python train.py --activation="geglu" --norm_place="pre" --norm_eps=1e-05 --schedule="cos" --dataset="wikipedia_en"
Each number is 128 + 32 x the weight over its row's rms, rounded and kept within 0 to 255. Layers, rows and columns count from 0. Numbers have three digits each. The size before them is the row's rms in percent of the matrix's.

# layer 7 MLP gate, 1728x512, rms 0.0525, rows 1337-1370, columns 384-447
110:141101140110174197105133118163122140117190174088167116090126157095082168135139128139135093079118119128107100066115150143140135125131043130129144124126161147129105067146138108151153084137103138
104:153116169151119178102097113083130132124050100128093158155117142098174127137139165142129121103133120096138136119154136084100096093099133081161156221172100096177130127132146124090138117182138183
095:131090135113131163168132122222147142115185116079132095197095137111101119110147104116130098171103165078126116130081166108085089165061120130147125156098145122140132084129120119115128112150114149
112:163157121139134080125108138167165105101114056063125171150078098188148105124154137150182120132131128149120134181170091113122087096157128136147140117102065131087144161110131128084098071101117154
107:138064154112076165154116089143069149135109161144092135163108133112152138144081144122149164118113067125121101157190161145136121119148174079130152139179148203124100115089130152067118153174152119
097:160154166148056120110118099124125129112116156126184149143152136185109126109129136149153074158110068089138127111114123142075137081115168121150121183132126165088106071061155175150053098103141148
103:128129119080122104092096107132144101127106160113150062117164159127068133139168133122211123125110117155082138109115136131190126087122113179111176142190121141174115167085165123104090121079092167
109:218123112155118131149161140134091080090181156188172093129099137124072111114128145051147134121126169139138097090162182118160095120125142143131154194135101163138150152128095149132102145143125070
101:146160036174101081120061194099137092097065113150129164104120168134116100105051146124171182103134191121120133141097174122111127145063127118165200132137108092074178139149187211119159155141134125
107:154118074117139162186158095166106145099169139177102115141112144098165215159164166161132105135140124116100119147137158132145124099094115101128136092117134119142031100114136119084107133135122096
095:130070116119127122147135136156144098110158143159125179084145167136100140130147125142107095123108098118074133146053104138095135142083115078133090115141113110126127094123159166132135132127103127
104:154081097102143156099133098098145130100113072180149140140087133116129134149087155151154132067149100109124029187138175130115154129132182148154135180112152150172155148128122174102163089087173096
098:101152165133078168183141170098139162131112152088160151127124139120182070145111180098134112176093170091167130089118152144070136126098103184151120110113163195128139124082122140155119179131161137
094:132153120110158136178126170122161133125139150113124095143090181105170101140148165107121117130105176103136087108147113175140140100124100145114120081091151070076145148156153171102141149103119143
098:162133173127127192122112138149162155077131173145109187120107143115131134060145078128074130141116142139149105141115157092120112157117173182110189139171158127137154133137132081101182109142151045
096:087120157128112115162068053145170198106136100101166116139110106149165139146120130090175119222115135095075117090138136139159096121145098182060135113143119068141088150159124089139110168130106082
107:158144111105129214194170106106164183122147141137142115170180192196177142137102154095093132105138193072164103134195120179139143192112119130091124140130135151109112108139133146167174139068145109
108:117046108164076161125102071104124126134106110116119205144124152140171116146109120145172161058110098102149082119145124097160139107094098126082179199114082138134175124084112105082081091139122112
102:155134126111135136130113126174162113101183156116086157103099183104089175151101146112180079114115121092071069175111166123103139136108137153098147155103137123107093135129157130130063142167124116
095:129149137170106132139101111099091185115158116159152201015142086103079176086141128068127165157168174108179134139098127147075093095079139146111117147144115081116110154090136144143135131161076122
106:138089141136123192120128149168105133067122056089109163096084141113164159183141130100108113098127149203096136086138121116065114117191150194177156077083150173096162118076183092161116117185157135
099:195085109125117136114135103103180148074095120135111098134135175088163097161093127172111124121098204115061176205183095101119095167095104136134192098091104103092166145116103131149105116087136062
101:147096113165082118133138108166164204117067113124174110115114183147122132104060140163122092141084099128147099152126136154145122123097136151167143119168127107133168095081167155101135139065108079
099:088136142088078102144166172149086109113150087124122146123069098119153173051131079125139125159105098130106148096088214086111118084120137107185122133113113101120142090163128154064142112090123207
101:138183130103075114153116146167061160058146098085130128112127125102095179075117102129167121135097140074122180131102127128131093105174090218146154150143164211127135185173124071104091195154149132
088:157156106124132158153130068134147100157136168134169140114123128141093180110070133118134126117152138154143121129120147112143134088186206091146095142118155160093079091128072179183157079124147134
110:132162140114076173142125149071112146110147131042154083127097171134138153137138114122099152162094123128159104132138134075146084137158099127146122112163158144100105165110097194116137126092110125
104:156159084183138184113083158169095142129092168128110127157130065134124186141104146144150079178184155125111122127185147118094083136092147165094173095101080118110133142114167120129100103087084148
105:097099139139116155181087121092116128145129112140183160123147174131116188099198114141109162147109059114152092124133149156089073097133115093118110123195126103117137107103157184170128134080112154
093:133163182096056123124132164075063179138150182092159147174124133180105132095104105093129111065147112056131156064185160114087123157178120157156113130158089192147098207087104174165078174103093147
102:109131106191143172110135130130139163113141096127118177170153212193108107130151170152145073125133185126092126122202145158133141176113167143111117145131059115074141155086096186133197109122042196
104:148084167112124142140147135116129146081120077124145141144126186105075165068067068121156167123113142118099130120103138092106040136129106137124118104152145161120211199161132125137188130139098093
103:119121116113115115098153167109142185097109112153182073147117088143105108109138096120074115083150162083102139083167143163087120101059138145156152118072110154144138163111139147126155147163096156
100:181124168077108166148086117120141198073135145111163188147138124146129118117102086158131145115145118130121138119144104066070155143099133123158122131099145117119155112145178164152139118207133156
# layer 7 MLP up, 1728x512, rms 0.0547, rows 1337-1369, columns 384-447
108:173073176129106160150134105150104127110163116087122112095144092107138129118115176059142135138130115103172138090130121136106069145110106124164114114201101122176133114156127106124108133116160076
105:107152121145138122142137117137126092136135171143137146113159163123124144151098138126088104110118098146087108118138157173086147125142047105122159092108150106172088142115116087101152061145123107
093:115066185105151144187081112151077091149138149139054159086178183141161114062116073101112162122129150140109115081117191128144121116100088084173107087124102137129136125160151100121115145128133089
109:076119090168163105166108156102133081177151124058146110034109088068064131070099143109155132115114150138087163095070094111119144179102109162078122147179124143112146092189136132161114113106112115
110:036137068100124154122125173126134160113137170093110137097061103116073173067129132091123203166161157080157144133136125156125127167131147087161184094114142132145140119126112118144102113155153192
099:119047133114128195155182079105112081112101072111110134136093126147130119114105070123175195131180110112113158091112163120126169132160102157143175184081118134178146137106110078087135100113104149
105:106121249160116128124191101123125142112091024148137107199172110154133131091169114027138116089160110122084132171080155125103143128187120201116149173154092119052164174145118167164133115137125109
115:155074129181081139176129088082179112150163168140158158144108154105121100107134140159057134125066113147141135167182119130127086129157146145124190060128040090123156153103130097124181113168135085
098:133134146124122176162124074148111082138155080140101064130087173159146149134093145070094129155123129201151081095193126150089141156143108124088126151131136093125180119143136131093186115109156126
107:134143132138060128160149125143121149147138125104108086129152100111072170205183159146106116136109102122126059115136135185092098119132119087098111143158141119125150116094110107139135122055133128
092:173098124150168174150132158159163127118124164114092107160065160086093193122096168159183075210140182090135133107131153110123111169143141142146114091147108200119183144113108082128141141117093154
106:079134113049137137116146135139157106187079156123075167123110094144118103144182106119098135108126093102104090084157096130104166091093114128107137110092149102089102086103151118085101156153091126
100:189106127121163139107078170135131148083136135108140085122136197158146164114072056152114110063158110160048108107115160061171112162154109115081178135102203091123074127153165142164101138076131074
091:149175104143078148066149159095086093086144126110101132123137151152065142136118166136108153147113147072155120166166105176123145065136126147136157098108118111130180137099099143160156108174118144
104:070136138124109157131139122181127122112174123168146141107078157104112128132074101150069120121105137128119129084035144103126137142148155118101138125117122149095140149149143130153182103118179068
092:117112140160150158094139117153145128103176076120112072109144147120102096146132084090229148082137076126116131179137144125110150120099174175119152166143069193139117121089057102095102124159085123
108:146139113044105128147148080104191156172122137125143149123093135188106102133089101121091118187199116077099097176159142157110130082091137090116163153098132155155087112165147204117160093113162146
106:074108128117077128086143076134125129147106099112120157170094131149129150127101140139140119148164135149159169120128099172151164112092109104098154159158064050069082131077135099105130089100125152
111:156198101227128105079105125117139191108090135130173114129098137121139121106114087134127123146127103147118222108158122160155089124169128161139113083139177139105181137133074114127119113074077072
096:102133075130092120121153129093066119094159164123159136125144073076107067178154137107132084127178141106131159122158106105061109091123075162114156151176125163111103130135109172184201203146074089
102:078133135155137101088109125082109154155145136032172132073085103152080156157127134091112167117101086200156134113151090183150121123170139114157169130087184078152134168109124132139127069056180130
099:126141138107138151163095193128113158130157079088145100147149110133088150129183117099114112110130146104143100126126103133185076128113180176167151131107125205153125138104123103125154152141132115
100:082051119125104146169096121124036163101127149138060157133117065148165154147119157062157191154097092125143136187197092057154120080108099128127146141112100111138099103168119124157124122104143221
103:180103130168140136103147108115166197127160101090193140111179137166063119161152099101134105108128187136144120119120111086137155069147105109054086130112084120125106157099116096159171127145124069
101:105092087184111160134128155102142125095118197162138089125160196114084141114151132095165110123096141111113069045096123137160113149144087111085133180073082113084087167102136180174141129152111066
089:101091144150114147155130068159115180140147156201135121119131100106107180104114132119124186165082144070095086116114119093131075124077127125124130141086151172069125119095177153124105114109188122
118:149146097170082124121107187062077081111172116091139099138134176104098104125169162096095074120088170118147104129139099105135066094104069125152122118061202136072082127131108210166123187119105142
106:132119175074169164179139101097181112091137080084137195152129183149112086161137130124111139143043151139133117157205104131152137098146085176105120138149113126133169148099119117112082164131142053
105:095144118149179105097134117126058131136105129142054145134184189117124112102142147113102092136084084083112154148098125092118129114137178082153112125187097075175098109067125107113101146094149159
097:146091138152226131145178140158152160110042098105133143148123111115141152138125101097134165119074127113107106149122195118118085102156138164118166144124147127121122084096143144064129119131145126
103:128102164148114100129091149116104126128141122122089132140159158126123110102170076080131088199087174082117129118135103113094099121123051122159129129095147080083110124114114144138100066155126123
104:137164145171189100151119149108062118157134172108102140082113080124127149120149097100109151178129109152137119145107157182037116118131152068095142154192126099131143095131112078149130121130155114
100:146158128130166108125089131115091166130105103156110185169092134126125078188128096133151111096112098114145098168154148146151103113198156126142066107107118182134114143097174187177107150144179103
# layer 7 MLP down (transposed), 1728x512, rms 0.0401, rows 1337-1369, columns 384-447
110:096149135112117081109125157119120126149109198108127166112083102088102145132093132205106122101177117116075166133132089111124115140127135171142175111077186108054148123130131069123140202138150090
103:174122191181079134124081127150115161117118129099167132140111078139110107084091161119169102120169092126111106162143140127140169076158103127108053049107182147160096183156120120169118121103112048
092:077098063109086110125137075132129141093095129112092104115187127114105097170064105136181092104110116160048072195078118133076150128084160131137146190115164121130133180071179147142133069144142138
110:160094090105104082117133085131105159139177061088115170152103140151168066119138122140087149187152066104161115094143160110134111124176146130141146149116125112169105170107079159056135088109135126
112:124112144127112102091191153128131130092093169166107166108095118167122186146097075215087069101132127043141145143142078062111107120169098100180092100176152122117190128103116092085121135133152110
098:121160099150116136138194137175115036153104115133134100066153117146159102169096111142155092113134092108104127124089138118081152121119094119098132109145125108069123113129137108136109107116166078
109:107164080078125090103106105062138209125124125114079146153147130131163129153135105120110160133152132143065094153144121110130076113185136124083110100127138077076070049128145125093164142108125108
110:155099087131178105159197087184146130111128176135138114124077104072167110124141084092132092165182157132210201158106146087149181132155120110152181115135206170165101110166122137132133135087136131
103:132056143037116142145160082159093135195147158108123123034087105093069122102137153129141076176146098130120139169109137126067073154122119147056106110140135117090097102097121144069113207143115162
106:132102083126167091000159103141096147114067125172134080150107142191129165121096162186174068091157119124109081147115173157160137110077125100125165165126084158142197101158137084079111122142095099
094:130105166194136047127098138140103083115157080131117113043171100138141114121174134100190136106152113166141107155074083125163121160155092123157100132105143113119129083167095167133082124157134132
109:093092139103134125094084081088125110150100141189080153141122112157123136126125134111148106175139120102106135054131112159116142143159088126084105099091154098132129056103112173065119153101169136
099:115107139154128122186167170121129081098114143109150049170172116119100150136111095077108115169120125163079109056140165089202134113171147095158108125108173126175088159126139118159137103088138105
091:148082147127108119121172176099174089169145145117114116106092145150170139117121164119170207109109126100141105099104147131159176155115129093144142114133105142117173106106117126188142169133151159
102:109148126128136105125157086195181084145106126171136133111070108163145164125134117145106092125172144181120155100167080110125147142123168084079096115129092151145113103096104120130173124088119079
094:091130142139048120126135065171131082066125140111112170096164139093095118150116128091127099089109162118119146138093129170109170090130138130142140093192127092106161118148189110060090126108142153
111:114135156131185105142105166134073088107110181148074172158077117131112105131141124170137123121100129097088114081105164154080157190145157118195119142136105147098189163106116110109140127155151143
110:166109195126114099189097119174084146116125103122146046102085129182110139126183125133143131137116133107094111122102122107093186104187116184141193122045102125130107036083135135153124094161150125
107:119109157108107145152079141171169170065112162146112122118113094152119186094139159104099127184128190111116072102133199177176154122151142051144194156077165132105107121130133076126154143195091156
095:135119109090123062133195109113083060209158140146062128094181105145141109124118137129095177070062144107155108108100184152095102151098133088123135103131100102101133165097129080115120144099171174
105:125125031134130074113136172094140083138089097098105146096010127042134188171135155169089163146147127146103120168070098143176132123172176150176169131156122156088171076151164076060174118176143130
099:147093128069172130073170124161123090093110199216079165104117104130173125126107131142133094134139168123093153181086116169109120122123171110154133114108161121132131097110118116049139119070168110
102:074162153116165119105193137116187156172119135100144199162169172143111097078114162127133175169063110188151131110146159111078164155134190100089148094150124107125103172141101071125125131131145123
100:145104102068034100101142114139145122134131116110148121120137112100146135132098093112236085141109145102122140076150154098164111108099123167110159106131106180136123065165125131142055137176118146
106:146178090081131104143158122151125107107090106143169161162126177125112152106130104123132158182170133127138131160058174128153149140131134103129091137136137101073202153158122122135126159179101179
082:183146127140172093137148177152151202157054084091116142144118147115095135151142126102155098152150116138110198073189057162130158134163155120120158147173154130094177118194025086129116071137145159
107:129149108116113122103133109125118140102155082139113141119126111102122119121146120122113143158114140141154099159133137140085120152103148126118126104119115141162111147134129143133103158164136108
104:114133172114164114157104136170116156097112086080135115172110186099119118159131181103135154113117082131193126136128123109107154094163134149160152119105153128109208035133111145120159190048135163
111:128149127179171118156171061121104192142140094140116098150128177150130090134171188146082165108154176244134091135105093096147151138119079165140132150061099126112110109111124113127135128102098069
098:094100118102128121142186144056143124070118129120074093175174137131148155094113127095082135102118138103134141102067142113163139133147111118139175137183109209089182118100151126100143162111129085
105:135168144194113176159101094125104172202141105120154155093137158145161128117134182104188177072164098152077098125117121138097131118074091130182114133151126172090166171167146114150064120155101191
104:121122122155158114140114165121151186126154056112118162126153096172089099165139151137120149083111123083159099123116121126143092156098131118111071147110088107074148066098130123130106132099101104
103:102148138082181113074142083139153153151176121115129147125121120121162209134147091142138074166187111115127100126118163117100159120114127118108184163141167119116161112136113133119055131083126147